config.yaml
n_layer: 15
d_model: 320
n_head: 5
n_kv_head: 1
head_dim: 64
d_mlp: 1280
vocab_size: 2048
activation: "tanh_gelu"
norm: "layernorm"
norm_place: "pre"
norm_eps: 1e-05
positions: "learned+rope"
rope_base: 10000.0
rope_fraction: 1.0
qk_norm: false
attn_scale: 0.125
bias: "all"
tie_embeddings: true
parallel_block: false
init: "normal"
init_std_qkv: 0.0227
init_std_o: 0.0227
init_std_up: 0.0227
init_std_down: 0.0227
optimizer: "muon_variant"
lr: 0.00732
lr_mult_o: 4.0
lr_mult_down: 2.0
beta1: 0.95
lr_head: 0.00861
grad_clip: 1.0
warmup_steps: 200
schedule: "wsd"
decay_fraction: 0.924
decay_shape: "linear"
final_lr_fraction: 0.0
batch_tokens: [65536, 131072, 196608]
seq_len: 1024
doc_mask: true
train_tokens: 613900000
steps: 4941
dataset: "wikipedia_en"
Each number is 500 + 40 x the weight over the matrix's rms, rounded and kept within 0 to 999. Layers, rows and columns count from 0. Numbers have three digits each.

# o: layer 2 attention output (transposed), 320x320, rms 0.423, rows 36-63,100-126,164-190,228-254,292-318, columns 0-79
# v: layer 2 attention value, 64x320, rms 0.0345, rows 37-63, columns 0-79
o36:466491464526543546522535518536447487485504486493459514410515459553519569467502498449541510487476465491521443552519517499474484489471518490464513462518489542458465484592487479531522433428467469496455460538545535485554469553446505511488584559
o100:555495511571498453543492452499534490500487485498528485529502480466476514503518500566549536516484486498419537495525561456520483440436409481520456499453458483505446544499515501535521545470482465441522504485433477494477467495467558475481446571
o164:528538544454440531413502511451511531474577436427520483516493464487519375488476533483418583542521497481517487503531530498510560518510547434465553514553495522513522525432602544518508503582500460571436465471519542513466490443512455509557417521
o228:504552448432485478482504504489571454476509512540562520462556467471452587468479515503555387408534434561546510443489491474495503514498579514501468497482497502495446484519472448495491589498566427514489562486449425490558557489493490540548489496
o292:442497489475457432473500536486533527533439517542495499499502522538518438530505467500491535490490558477518450498527365567503480500537467487525448458454489432496572496502515468458484503469514549543495546513571488520505544551550535539470567427
v37:523447473470557494516474513466465445559448417496498497510494482507607531466509527496455424551504486506498599447510460441511545494515516524574544507498491458482532460536482528569465506526520475487358487448489536491481530491561477487508419502
o37:528456408493525534508429397519470550502471481500503556511495527501544561503481468490505511495483518539555481425491486477478503492463478564438508479481455520467585477453421479518515518446485504515424422476512524590469566562484502500468553549
o101:461520522436464520489500509461506528480519505541469478527476490549526480456497525494457522551478562484486505498531515530526465491517536502550513496527512524416543486583543514531465445411474571516530533505462378533527438535516428514500519467
o165:432508518485481500498462500545480523526526487541469456555490543470475519500503526508511439509525452576513480530426538510563488434536478532460557575507549483539466447523551499445527492506481455463472496490492486496582547472502544557512490494
o229:517443513560462456551494584511537472464491560497552478514514549512479441513555538513484536473427530436545514523510485548566516491500497501491419497533584550455486490512504427468541478484491486472529461534497497472522433442541457485493515470
o293:532563506571501433518535446525469457441473452459560554507507472505496460480400485501538538476586504478473489511527493481436493552480481430534488459455460467558494533476425495501500525600505490478533544512477490494442482475495541471551492568
v38:491528445511433578432479490536520454532545382509521528559460489520471529522517486496500497511520456504499590535544404499447450519487450496516479486525546557527513440488530506560506472492547458446530476527541468511482555482546493438487499532
o38:556582518443441561502518511505511428526540474437486516562499513533529494515471530528480549542601499531548577502493442505373478494454483513530553569569456448441540546494560521415536516492555480550470469548569516456542517540513456538541635481
o102:483507493533514450482512497465536511497489511451466446509462448501538463529493465486502494516513478441458392428569524582467450515537514486482544450441471459461489464480459499507523500544509473539512451477471455436528490424470458502507477604
o166:548474518451493483518476572524516577437488561550515499507477526485440475510501492479408538418509475499540483552481524492547509553505485579559411454467498560492579525449462455478477494493561545514505519526468555537445550441514524478491441521
o230:524434573562498531529491508481481478497509491486486501484513473455509452432556508568532460495435503474499519465501534537533511464503514482476596482556510467518472506535484516490521521580424489534516535474468511542480556543510572477499471484
o294:465497495472544475467458509540503426546514532538520516433621555568526464500481414517552481542488517519464455527448498454542507502515530461439517516512488528557514506547519461506461498480441508424550589517491524464509442523452534544517571419
v39:569548503454488526475513431487484429422498476452493490487512524519472454567512513457562501521505532645495467567520444478489514481601497521484482479514482522484529474496484522440566485524516464422533495549496486469460513537489492555460536511
o39:550521517515538436553468520564533514493518520466486541424510533459528518507496409547437497529453443455497500480535384458475481412479499549558559455533541549416472515514520531535560441398429448532497593451523479499472520475507520533496546507
o103:446553501529424467442540470523491522501549481543524473448527544525491510471527465544473471573441471465467518494454515497474517564521472432487490578565536457470411523512590562489422529587512486492471479494498481500489529471510462448440524474
o167:504514462510459538484458476463503482553528486545507504472439437572476430426470509493529443489584542512482571506511539539524445518495517577536560546476489461551475477492499442514550491534446534516521482481520409502562507566480523537526502497
o231:461444553508526476516501527492484498511453549564536543541442502541477487480458486446498558520500509464516497534518507481489526539442527483519471492465494510495483507451541616500456510493543537553483502500572537573559469493493566560562459462
o295:480481492476545475528480506498485537499399506476496540623508528428477502509543551493548534485507494498536457471459543557524535492534480452444488437548482484527537470555485378524493517404547480503518447517396550496486487484507526448523496525
v40:544551509540503534494517542459471520545494488514596512519537471467401490555442507513421543519508510532504517480536534486483566506448452539519496494510511510429516521520498552515474582419532540458508540458520526571519502442543455479535527527
o40:455476500580441447561440472460550529514442480469561543516481455513500477417524460502471479553508487508545497467461486559512511536502457513563520520481454447462452515495467522446434371524504503481497496516461529527466493487457522516579510493
o104:519517474521589446516475443480476562489540549449453529495516572469580516488468466467553514533472479487502579450498548523443568528506492526487506479541544486511579507545515502550499567541476450496514493497483490428515487555520512557504440508
o168:539520452469489532454405574534464505527558543549488504524513485499511520544464506509509549492514449488434449571518468487501480491439588441477435526500471537586509446417523446495495502487551474523512502486556491549506509579475486473488516509
o232:487516485475504500522453446536481479436451462553469537400499506499564483495532554524439501381523454488594543505455558438499483444561521543517455425463517505509522563595556487545476450457465504426474548565526489483571513396552537477476465576
o296:512419591421470516492579512489537413478538540439460422524490491513413504582495506495477520498526555601515522529455463484486493473473518524537538511491502516453475527490465550484651498490478527456512440448395487495472522494460486432478523563
v41:477483501474521510475565493415544532462445430522437462489478470523463482470487465550511456491514479446505521486526400417450547430476568461503456477480548496502518393508545542529516500523595601506453485567472536537547545475456532530541473522
o41:490505576496532371592540520498512482507480517531491510511499470563494496479530482508531503480494486529518476457575439461545553519604462518515548477601467561459462444383529532450499507411502511459422462484489470438533419460499497530512498553
o105:523487546557432554491500492489502542502499495495544561523489541486487469519545549587472538505487562539471468551501524501529500488476463410471465474534485462436495444520543516492529457516463534478567543493498500506504499559515507519452464524
o169:479533466528512519453525556452465564522500461410496441440501476491527503535475473504594443540494510482513490475500541505493447481509534514566487495498535530578482500514472488484472523544575468513501502461579556506477515446498440506473530545
o233:556445505527507547484490493551546588490545513482476512549506522544467489502402496425434528580439499510588476522523544458556492513471447469526534492467501501504552562480526492451498496497517487453465488531460456491446513491451456542550466476
o297:546495444477515493490428532503453422489523549469617471551501467412536509460511495535421585470534489475448609513435543529480449547507504483403481499456435447524499526505458456496534535482436464545524482544527518495469538509565510426475494487
v42:531497505513524513522503533577490488543509490417536540491482476519469512497527484480458430516520510435465464507544506509451484504497430477492474538457459541468499478487564503514517493437570503527488471537487570514540495505561502549395525542
o42:528373535480534531575482499478465495592544517474461466527516500479497466469491464508460527540485474539516532563433479486487542459567516564492537445545518557509478475471513533502458513508421454600485516497522590476471494513473492506568438567
o106:429512485533531447418482470501533528428541519509498524495497568479530480540504517452502461520547491539531502462438471526502479489462490517481429520518577484528460426534509574550472493446562552482543491471567515465510484543497489518577577489
o170:543446501446495459499547500511499489469540460430577505470489530494503523413458529482548517559453527457506571506544498489503471479472532520459529472450557548480506505507517492528542444516480472510482529475456490466470495503509561482535560495
o234:508538566497513531474515539530523440455533583476521482529516507507484513516515454493537487532432501424521508470541515495502497521453495571523535540424471501524496507525544535438515532463549505453482494464485512584505538488464513495503465482
o298:441466432465438486463508500545471536525480504540502546494504467470478472521464543563516555459531534508491454446516536550537481470537520485453479507529422469535535481483489503441535507491441544460493432503514496545493461465512459537449498476
v43:529514536507474519454504552624454461541489531483511509502484563515519509466562475485481496548483457481524495558536563420450513513552546568519479511479519528491455485523514519551424397530512602527514594443492542473481531517480542554461504514
o43:437431531473472530494523479521547553439544511512441545488436455596575490481525524494413477449467543449432444525441504596450544566538534478503604550515509464502522494449470486491518540542581460495501513546525509457607618474513512481493581559
o107:511492559452521497501432488487560464511425483458506469504597479510499452525473561521545481484442494452454471502498509454402568448554479484549488504491573546522511534516519510500478449527518489605505506487492565617480531498508421488527455482
o171:527478496603472444566529519547464482503530531487472498482486513502458563521531482477498513481503503548500530499541512493528431480473466480433496434523452567454551461450443576561504528449456419468475595480440445435508428464443442538457541429
o235:496503496393528489423521505467557534545535444470456490526444616484546553483539433505503444481531511522492497453554467457521411493499509492513494517501459496489475528484501528466510514504497549505459422482537463477442488541481452510525523546
o299:504553488500499501495476455491469440488452456498526491488530424500494457534531511528494524544524481580518513515460478542562484553488477464461401526522570426540499479552542413467551505503500494512498448530544468485483492480587525495497472556
v44:460439540539486509413501612546531459400509415511522484449493504551503490502441506570541566533498489438494508503456407429511488504489510504485453544551487541483482549516504525523403451468479498539546487505554508498486535495633536464509488472
o44:499507480449535426576485422518463535574485578507526511536498521480499450551509503508514479438438516561463542534487506459536511483496472474475484481532463540475489446485443481515517489504443453509499510434529592499504485415514508504560522535
o108:482488496484516457548501442524446426505523465463518558520539515460475554521580476542460453471498518532539566470540550566478493435531460501525492520537491542539500517489472510488500500499543481449440492504558512457477517554435517501442451510
o172:502507502510471520564451490550489512521503514511473489433500579525531405490443537479522512480422517511532425472498479485525492513552520575540447520503453425475479434540528557514502527460480471500545484588463543491505493541564530514504535492
o236:591449503501462539456482578435521504535497538499509451458546475384511545500510541478443501603526439477559485517541501476536511500531599486516511517452587595448499484450497481507525461536568513455494493497432475514534503528414492485549533536
o300:484535513567472567406543535432523546503501488502408566522527429583461574447522536552506507512561479527443496510500560504503511513464497473528558437494499459522534510518556431520526622496462499592482511427454422549555504475488478509506430500
v45:512478549495484487473463471542548521541491532552436497484519494563551448574486512530495509523507490437511512566519513479510524535481475498503507549522445526499513471451527486539499491503489481519440464472464482473513546483508480429575527542
o45:355511432576532465498481546493468577527506501514477489420492535577429584438488550522458493528498448508468490460470535433436521464509418375483461496520538406531419512442462507478496495502549491484479413514527495441526490493516485546521424441
o109:557506515505523520471459506583520511495443544422564505544498540387539524499536553496472525501547543458529485506467459502583477456535464480459509552467401508526467454493450554473491505544479496550480503450444533480547464523528603500568449575
o173:579501500518418492480533485496501522450553549525499471530473519579460401485439434509518487495525432531460484522592456494525544520582501498576442479511495502477503497556503537519513458522505532499574487520485375512382529482479485477480574492
o237:492427513490522584501506509538420440516504419544548501493476506478518509519544469448535499555521539500539577456516484497509455485464552575532571488502527503514581474504527460569413581455478448507509464488558546512518502490491509499435414533
o301:517521509483516490580489487421506476488547505426513549526543474457481520508441510501505521475448510519523515503394535474506509522428540556462541541495509537501466552551496416520537444468530523516509522549544508523520469572479493527495524443
v46:516486526532562538466527539518532449439532434455505504485483541471530463522426445477504477578505550504511512490475478506504509500494523512520516513493542529522454494515552501449447491462476535488593497577476548528622492498402543474535519499
o46:473483520554511457544454526578526495517519474464511501495453526471422519432551501484506464452498509512502444567539534494439464439529505504477493539548488523554510474486447474554582473522572453411510482491457530468480487460421405499459512503
o110:503508554500492547480530452447507522560443475429559467493504480526479472531516522592543450538533509509423532519493533475453528498487484513446433456506442497510455462527451544517441501472485511547446490514542523478438497492493639502459469484
o174:481476425499484483500544546471518506472527501487481566503542500496480468554518542489476558509459506513517502521509479520551521533516433520503499511478547528535491537458554493470519567536493509567511545489458449591483545518488542509504489484
o238:502546483484445517491488569536429510434543582629512383468580537542530517483514447526495443474516502540479537488479548478507479451477479472566499501575532478420568476488496541507534478483491518528463365457442531516527485507600480477609490572
o302:504508532457484519523488456581527530538540495464512521468441427492512499502510535489513545484471542536525487502531518514488500508530528482518594498487510504529458491437496498482508435496448488511481528506586481478478520490491425488513484485
v47:506508472483543583529470568499551466478488566628474511476569512506516483432481490548482511548471521530484430449506464473502454502540460524506519525529463451501463477541493529522452461476551492495549564577478470487491452535547512498481479508
o47:400501548451549527487487460505435551540547513494459465509476432517448559530524554548521448514548499466527518519518512505485540473431467468575516546494510461501531520496503482493475410537553544418507524507430451508490482513461452540557538482
o111:549566518488539523482516450504513459431510465479491487580613616472547486514541466498445443440515522553563461561469503425500542547538532364408496487470496482510509463497490509536494471542499476475470506487471516532531488517495534466480532523
o175:527470472542535490546514536520566473575558502527531535429534483501449487479513573448502479570417490376487479525475510505573414505472475542499521530504497545451427492495481516478589487458527451533545473514521601473489477474476531558476500467
o239:468513455449438467522599507507500464460454423495480461487460522494558482510493528482579550523512507536470414492417484516480498495527545459553532503502562497565494493512478518484487553543477528470486553428423410480515566438454527441482547499
o303:560516489534443521504474484463546531512445566488526536448433477516517514430531486533497491501532511481496573491522471503472543520507532616520488488473482521505490480548523494491477540427417465559477446496515480448495471592532464479503439551
v48:513493540512521433461454579439545426442489523583473541464612484490432491514471511468522392431465493449517572576456500552477471505559532448553515538532518449513437564605527524392525528481470484561535535446491468620471507583512470522471524438
o48:555462466556516514510564480501525518481517408536546483498446588509531469460566524408653533523501513447497502499462478498552516550510459557500486456536468460569496488408550481550449497569514418451503441518573470452568526503538541492510464510
o112:521528504537579500474498534458510443507465505440493514448535592460478504512534505480457653457514467506503501517562503518524502488461559434533517440510493540426455534428544487498481509541499443448575528558478460475439405508453506523506509465
o176:458515526501475526528459443492534508534454505504580462532528393535516537468516463460444467545461560512563445494495512477470497539510435478423537477566490452533541532528460532494535517534546501569509510481473492453542532491496489454549402491
o240:452446471436516508500581425539481413488498491568556542494436428501525506480522553500418567511580466481487435497469417499412545518507441438453453478501490530499506479521444476537534492501544513502474516574505488542543434489478495485527502520
o304:505578498464466495479462440503445543496559577471387539515507478506501522503518558526526408472484502557465610482494470436569475415500444508491556455435510583499476455560465480437512499487425486521477529432445549494485590520519476528466556533
v49:454470541505538432507520512480527480548517483520539475481520497484455438517477530543558477572513595482542440498387561482525571523492475498474459483529469530531497442586472491494410555475556555421455527436461504478527510498566536524487533452
o49:488483480500527470538531545467549491431556465423488461531525401543511488508456532532547485494527495539510526489541499520491548438498451472516424495485452520512558445523494448481520554516508479469435501505498521496456550498504596465526495555
o113:567538522437469455459447526498523486475470486432549504468463567488474512486516437516405428494489484496472465512467490480493483523480532467461577506432497475472492511559493426476513551505476477559495482535537488544469450525531538501501503530
o177:529477480495481543496535497485529530499447474493499521440495560455496432483518508485491511454562529475459560477468498509499428481479472453473521461489493487541491488484550519480427424472519474526487523513487491453486500486489427535559489486
o241:483498487489548483518518492487532488507512504530442461498529601498544545533449459524466593488496509525512463503494558513544464525475559478491448593486529487481477576555471517534490463502537525501506489531492518570535457515502538511552416469
o305:521492518531532476462467476551439465491478532564525478539447503502509552497529455471506505499484533461469478515553476466468514482589518534494487502497454463506572473433495486461536536488441466551503503435558489524509517434547460471464573516
v50:479486507538475561532446480483495410589558508501584555433513518484529511482523530506450491555509464521540537492500534538509507542456461454463408521475511437472510465539549462486432420532496487535539443510462376541508502535558503543526517556
o50:573433471505563512537522501461475500516508459547459479468605457455569495462448485542460388491446510606439566548473563532477505504611538499418540477499489544437473500443524477498546551432517529553499511505515475512448495499502496471482511450
o114:547530468517471537523450420502602502507533628502547524571487553578499536560518487456478476503512569444544484494498519505482480425504518500518481525487471514499481492495487525533490504498521529525529539478451504442495511574454561510486530542
o178:417536510527540495496497501552422530554476461528533533485437475545462536552521460474499515513534496494492500470489490565494551511459492513490604487518503544491605494542474504476529532457508565496483489538566607480503533449528464542498513512
o242:492440526443558459542579504496536535434467499500488536462480470503462445455482480518538474464496490413465519487476500476576462557466524466587442532567500506448471495524477556504481457543568499462491505528505523488479435484439504479560504457
o306:498553526479489458478526530467478528469539481450498400519459514465500506476498558469565489493506480543553438496556480413495551508434521508523509531497489491517484491527522498475460549468497383474466479497474500501511505448536541488496452543
v51:549511524471470533445525495508439563564481527527448489487436473508474546508539519545489554591529514597485494528501563474500501517520474491535500495480497547520459529572503454595460479535555475497425459482447489445447492533587488445456577535
o51:472567508422514519454539516507526546455529515531486508557494504517543573489528542526554374474465492496522502547498558505536472413498561538470486563490456516586442535535450549491478407491497479452483497496580514521444543416422512463480497504
o115:473486542475469552528539460395413505508522471458440434519495451492482510504458427446500578431440515546478547464433457501513465455541477509514483502493542526472461527439519518524540511471478592445541459477475497493533477466537525486465498607
o179:526480427621493513456480436429594519533436493461574475485491467506528464450477531477459476509492463540525435484503485533458510466505437515513531496505490500486541544535434484467501528523526503574558506500527493557509545505551527488528486497
o243:499507503459568474519481517544508492463495510533517532468498582550533554443510468466512525468519463438504465515542465478506480521383516431525552489493483384513514484462525509466552479519453513446497524441442523501489555526431481564536521508
o307:546455463526542456526499602538452422563506479525438504440516497467433443596500494488476475491477540512483615449493505544491514535568517506507459489493493575465545438471531550479530527463509447548503493577506475486529460488527520504523471476
v52:493512551483497369503473484463530502450494501530495492536479486522514464464537439516453558442551487474522496514502466543497529577553490546499503520470478462527537465548540455413478486484513558497508478514577491502424506496490521488420466466
o52:563522453509442496472469499492528444502483433476560504587453524456542492422480512526531456487488540467472522526443497562513542502511505471547569494500499477536555599483462502514524465465482557530460480493524514489587542566517475521483521498
o116:505449511428524543481536499530491479481494501467489531396459487534512527530476568527503507581522514524478476471470468534475508538475485509476459419493479561519436521491526483592417485500457441546461520564506554465501480450491508452524520499
o180:558526452452500547489517445540490472507560535504496532510484466489512539567545490456540451513446483507575491499525528480507500445491491588480515474449534470508525485458479526457510500416478489426510510478478503455438398558543465552474428523
o244:502551527512495480559537503459503498560484522459497493456500561469536568528493454463537526481458538524426503510518538485478438477492541499468458530458487575423453382533576536523461558481503512523495538532421473535505459454459513526501519582
o308:497497505523510516505526549499502503543521449526522447521554547447414489527464485479479487483533543486522532541500522493460503492503485494536529516504544431461497499481472497454581512507576521500516502514505483552552566535485495455557502481
v53:467532481590437454439521464557467522600478505490453393469488475501476468490433491503435541523467467490564537512490540489477531465565496520487480392480529528495529485441545590410544535558458539532496511561503485450455460508550544456551545495
o53:518539545537500411522585475547520452409414474499476534495522526494470420445554445485514535517510526517448500485492485510472510487498423434498537503477482420528498460526452503521461499593454499515556518504618495515470520510386477444457501512
o117:432430544517557524488455513396477413476542454486480511549510535502564468509557553569513461496495528511568424522523491510467505530535485527497497518519502499517474507428455435532444495467543459523518480539511528559558528523527480499502482455
o181:506537476494423522502535464505500473540448561478505567472510510467482543483512566581400510483487533508424480440485564530555510501466488498558553530572480577510457557506537494533569487542420501463438508510527495456556477460458513529468488508
o245:511520432426500542527513463503500495473464513559524460565621527505491474563489516510474504564540508468481502508526487497479518489514556516481465461532510501442522451476501472475456521465538586513509450470414493552497484453553515531474434514
o309:503502496499530496516462516548538510502526528486540513474494419545499562529559448450607418462492492439554533467435554460545485464517500450534480465457548478474435551550490546569504505474516487456508502476454475465526538509506516472516471467
v54:496511498503508519443497472424449534475468459551490510529475506524530494515463487515515574532481499524483513502435488475528511462511497573530511517452528445510482440422532511586479412495494444529534517525511528596493463478549481509487539467
o54:558531429503494588484564535480504420536550538523536480482514517503479540496511483522454566532541550532500570487495574475489505483504512567548541529570559507502601478516574439577477496512499496594457425496446525470493580485485490498507443505
o118:428468470489461420532499470551589470508447496432492495477500468439530515524593541550498502470501525457510525461461510485498583554430514496524530502425438527529490400482529587464460487511521498437467432501391515462481461585522474517484545473
o182:476501453522520444467524521496455465443490512558586551545495507522502484472472482501541587520504484530486499488499527485534494543507582501492483500467500477518483519560506453552548499548434479519494511520539538500529435493520478506526576533
o246:506497471493558478498481478505602469525510526384499449533476468502518462537538498493487435570600532531432399442410469500551464427454474496514443389502504572490592509511444554492511476485489492504437622526510459513524546499497546526479500506
o310:484484529496453475467500523555448565559512479446478445407560551476521465460474628496482427420430482445538557511592472525523450518586440533490436530522457499470479543480406505422505464451514552468572524494568519495503477471486496462531441461
v55:526457519444548537555508544476574498535535513428413561461480462581477515563481371503488535517453518510531485584514480454493442506465515505464490463523520501483533521579503530553437501474405513562481477474486517506523480485525516532478525504
o55:479505482527512511531521531481509469527570491473512513551469470516517445498516496456510496472432481516440504454559498527468472538528441493466437476558504509520555502504481502506460509495506499491480482538496498467483495484490490560474528485
o119:500494560572494488510528524506493504500492525509516517512462509575492476494534538518478462488568543511522455554488536494483545510471456443483497483508513475589440548484523517486481519564534495513541497493487478465484517514503447536467511509
o183:447469519461449517470513481547541493490502492477454511473550510520504499544481505449440494511460503513550533446472524550542511519429577483575466509541501500452502484531510462493572525518567481467513454504470489510474492556522534471508506541
o247:501452483486479488455539535471425490486502462506523458496475514502473543525449523519534499499476506506546478470459507541388511448572470460542458473477535544527448509451411555516605471469416490513478525509457509495566504547518511501516511513
o311:525512505593459514515461450474465465481518556521531451468479487462520542504553492465489470466475535445451497442484469427497468514515490512475539508470469486473492455545494503487439495517525507485519555435520554528481517522459489438479482444
v56:415498517488515446460439580522522518511469508511499553495523516519430435495573524480472508448476426476496440538465458519508519606544517455509549487487540571554551558541469549514487506459582524516463531496478425451524473475465523554429479440
o56:490459548472510505597556444557551548518511527575468484440521537448488489545508450491460520578531468462508481550429493550426469471446474490506446423514487518459441465467488532480503497480413509540560555485545595547547501480561532551484530401
o120:594516427476449514448507437500486502465513407494439501501540461545463549520503493593615581502429561447497509505517488489502496510532445530535518501519485584558468530468477516501559510467546515486506440530484513544470429464461460492563425526
o184:516460500464503509441467470499457492518481524475528489518430495507488537448517529458497520499557492549473477510520506408514521568486432543534501460510558462486549528505522582519478539495478522521432499455468471406476521544448495558493451449
o248:561583510529442530505514555443480536518527425490516545532548582473497506527512473525548503518493416470447476522567553576541458500580560436424473558512421482474529533509522463463539595491530498506483471550521458538534507537508524495490542514
o312:485545489557517500518526437497576476490539515464518467441464484486521474505426458510430440542476518522569539469456507509478507472497590508488490493482564454470433450524518427515518485564508466436527561472488520528478520471582487455522436576
v57:530463519469514540478540465503455571376491439520556533476484534445507543464546536454535565434529475433491551501475562442547480447562492516539499478523481535547505561474495486511585514502480486564538532427489544528498393480510563481480519517
o57:532548458506612519506456557597525544448549400503496579513492508563515468553562544536473502520479482520482470460485464503491536542513452555605543514479488550589536552496421484505498526586413475518476481476505513462552510546462489506511399443
o121:484506522535484461449526449480456461508440583440508446435552429425532500512555513575525515487458543501582526495524559487459510483520558526474496544482438469480481527505537544519453497465541523542527483515505513548509521427482562476514522475
o185:541522558521423527559535522554511471394522527573457503577469490418444523492360490518555461548476423485514489518519521533543450518487443476499461481524510553559538524473438505497479485509507444440501448515499473454458586427512455498469534541
o249:499468479524489463472493528455487436534499533509557446498536502521531476524519449494465531450533501553463530526487490496462567559535562467477489429460435486467514448509569473457516510489421459526512508550569541609456449543489478503518542455
o313:413492484493506494539471534524517473587452537540493517493494498503523505459548501484529496531436521534474497506459480524496468498469533420442490467509638453475435456502541499544486486472560611510475530480455519474602559515481480567479511514
v58:523520488464496508500466476435555443477465411470545415482540510484449564528510472525563507487531500516493469410497591495443533507556529461534517538558558470515504550391444558547474539483575501495485471453510516493476453446474542514464467521
o58:461509502513479540484525568542542478548469578537493542537485515599579529514490480487552405557501479445477538495541530406457450551563461505494432461434571578573567553453523537472480571544484565524498466499491454508486467555472579509520476445
o122:525454506561530486579489393528519447483515478510415458501521460514466534526520524551455488593504509536546517448452510508545558527524511508480561503520483507526464449532485460459498519523566463482503520526513500453467428533532445561492509439
o186:519546527513497519485474469479441472495535487467510528473471573535419464454526507548450548514499510520518489471550529466556462478532440449512489472552515502449482489548484483468499466468492505497535510516506497529505548472498538518449457563
o250:441435464498525481468541513497478501514541538500515432505465422418536483417495571480487540502470550500504532520471454532512471462487470500510485417438448497532452460532561514536521495494538456488499507509555548463549544523489477515503493480
o314:531498508538483495496518563437468572552461514469544507504568600479510508552505510432490496472505469413476422561491485489517482493425536535534526578478513474438465554512497473525537418550461566465496495486451491478500538443459500456578578519
v59:500564492489463461434502444446437551443548489585459533537516463447537540449547496452449539475510497458520452516517474488453433485496459465504454520531510462457466487557503505423480498478438470484465501576509505480488503472498484506438482520
o59:433481530470533552533566456463481531538442542416497464467532556471502484505513484526497580457535491568555513516409532510505555449592523439528476448482457481509476475474494460536491501492593516476579551490574518495505490468572495531495489529
o123:453552479565439522558486525503522379427515505519498530473546490542515524445475525613480467504539454408495576466473555514483486556470552541494480485480485517474501512536556572560492424429480518496555513483512430518580546499503470540479514501
o187:552398519473533483473487472512495511534480498500545496524461475472481570500401493462444556498591424489434458436537509474520520509515480537511512452513613453524531466546496498508543489524447510492453482498482542573551501549471539473520518522
o251:549492450461592435528529509577501489475508498499462488466526520500518559541451568416532465490355508472449550581487505457589587461532457554466599441451461537544512527491483493440444542508513521533482454568423452443509489502528506510592478443
o315:475526534464487465444510525486507532529514438489532530544546523557503422568561469436509468423482488537528477494509487507488414457467510489544498485472465483533491537474535518464504522387505457498403552465518488479422434528520509495469524404
v60:496490492480524553500508505474473504458571521482537530473498456545476517504456500517583469487548504504436529532545573546525449479471532459466555458574543477543521506453496452463441538578548476581525485551478480546491485507438459539575475492
o60:535458598524512479521558500521491487440484555504502498499469548474503452556478515536510467492545464529510475430562531524441480534504523464486528483457501489492520499492515523499529485497427436527519491541422448635520505491470518510427479446
o124:498509523479504420559506510507495440448448576477509501519445501514496529462499441506583516442453475513586448455526502473454503515529512539512438557523510484475559447568553508512506518511468510493485526415539516467527558561496510490561493461
o188:436587479466517535477461506408517533447467404506520505489509526426419475495548557472495532514422489566507513516473553500472558479564493486493475495521522590501459580521464499492534479541531522426538530495477508494465508486481475525465507455
o252:560411418513408529545418491489501528537552503507518406558452537504523510430486527545504516446538490495406467536530478515492507488443441479489557493471454486556541499467467470513522513563535544550531470460495521589534525484526498551522565558
o316:567493438526488515483478517520533471527466472491449468481501520507501505512457452488449494547495547448544580514470427511517511471508489549543496505481487453490498440498515558487496510422499509449561501481488502380478451522512505478463479545
v61:428479472497492384565441475430468483450478481565563547488494461467485486538539474511520515573484509517586540485450511530515518458416531500466504518486530558454483494396512507518488541490541533469539506526485429497511510480504469529518489505
o61:490484516433538522522497489551446468522462543457531423498453490522527509545444467497528504490461477533512537519528497499557537557472459481503549451499475451446459480500465538496531508457495545568450468446563486507471524537483479435522482502
o125:537491475493450500463517458458521395508498483500456490465459557495436472515521458464445503494498477479404513464483462543466490505500510507511573518470530478500566446483549480550513501409507419543429526536555578544480501484489481490514488447
o189:483512473509518499471514509512514543481517535497517561480485482570506490428473512518452456454448535450489509452468493484425516456459485527521383517435512514458431472453517549549489566488535504552540532500457474492525505560465557535530537499
o253:519479484447463490574494600426479501493507518441492472495526577474529570531548488506507599520492460527498469509507515474503456572528520551480522538541483472549561527523534473536510464509505504454565573394418454476485470474543554535479514498
o317:523566452553536540448515549585505536454528453485480538538514539536536562541467496500591409475549493465485534549531522514498455516522479521469482490546487504569533501563498474441536511572486465462502445526501555461488496510453436489431520522
v62:524456533463485475454476445507500485512587479457441499451486480505459525494475538490512531511568506505423493511535519515580518446428549460526472513524581512497472507518480501456509518647565462498527523578526555575508485540473471476485434442
o62:543495536488543482436463529447508498580518503472563530479522603511510572532543516525479517498497469468583493450551494508525518544501583530603519528462463497477506478537520554501554489486481528563483484498519495488487520512464414511472461532
o126:501512503497512509530505580530501534488520496547541471555533477512533572409523453558546460476544471527463511517466473470488549482575463524524438484476512501591557568504531504406425540458473535421456508516431587402462571540522550530496581481
o190:458540500535583529457550469517480565527522519503464463467456479423475473457435432518504512472463425433502540526435526495526522497419523507471521510452527525507522475477500482549431560482455487512523478483468470493469544445515503430492499553
o254:507465470499449506588499470460523576500487498579475518468538505424575491516484572496503565550518469472555436476452507462510465502536478516429441543570466491484390492461476446497504468473565481525488535473513447547561496545502484515404558516
o318:485563499566443465548479530505508499464403514522484503535481525530491492525439469489529455539440558578471468453628467525464509561516504458516486470471526537458538539518541540510520462493465534454542507486469498454509492501516449467523432447
v63:577546454479524552553522451525477478620487551431438470546528466528567510520441397536522537521500505436505559533541492488472481465517446555497518533449589598527478607504465511497531461514458506523538510521584481523539557463498499479514536504
o63:512493578486431556484499508551528501501493480482447479556534413516501472547542450501449535526568415553483554471578412454543564549520484471465525561476504574557501549426496499467467474532452457491517482485436569507528484492532481493470490479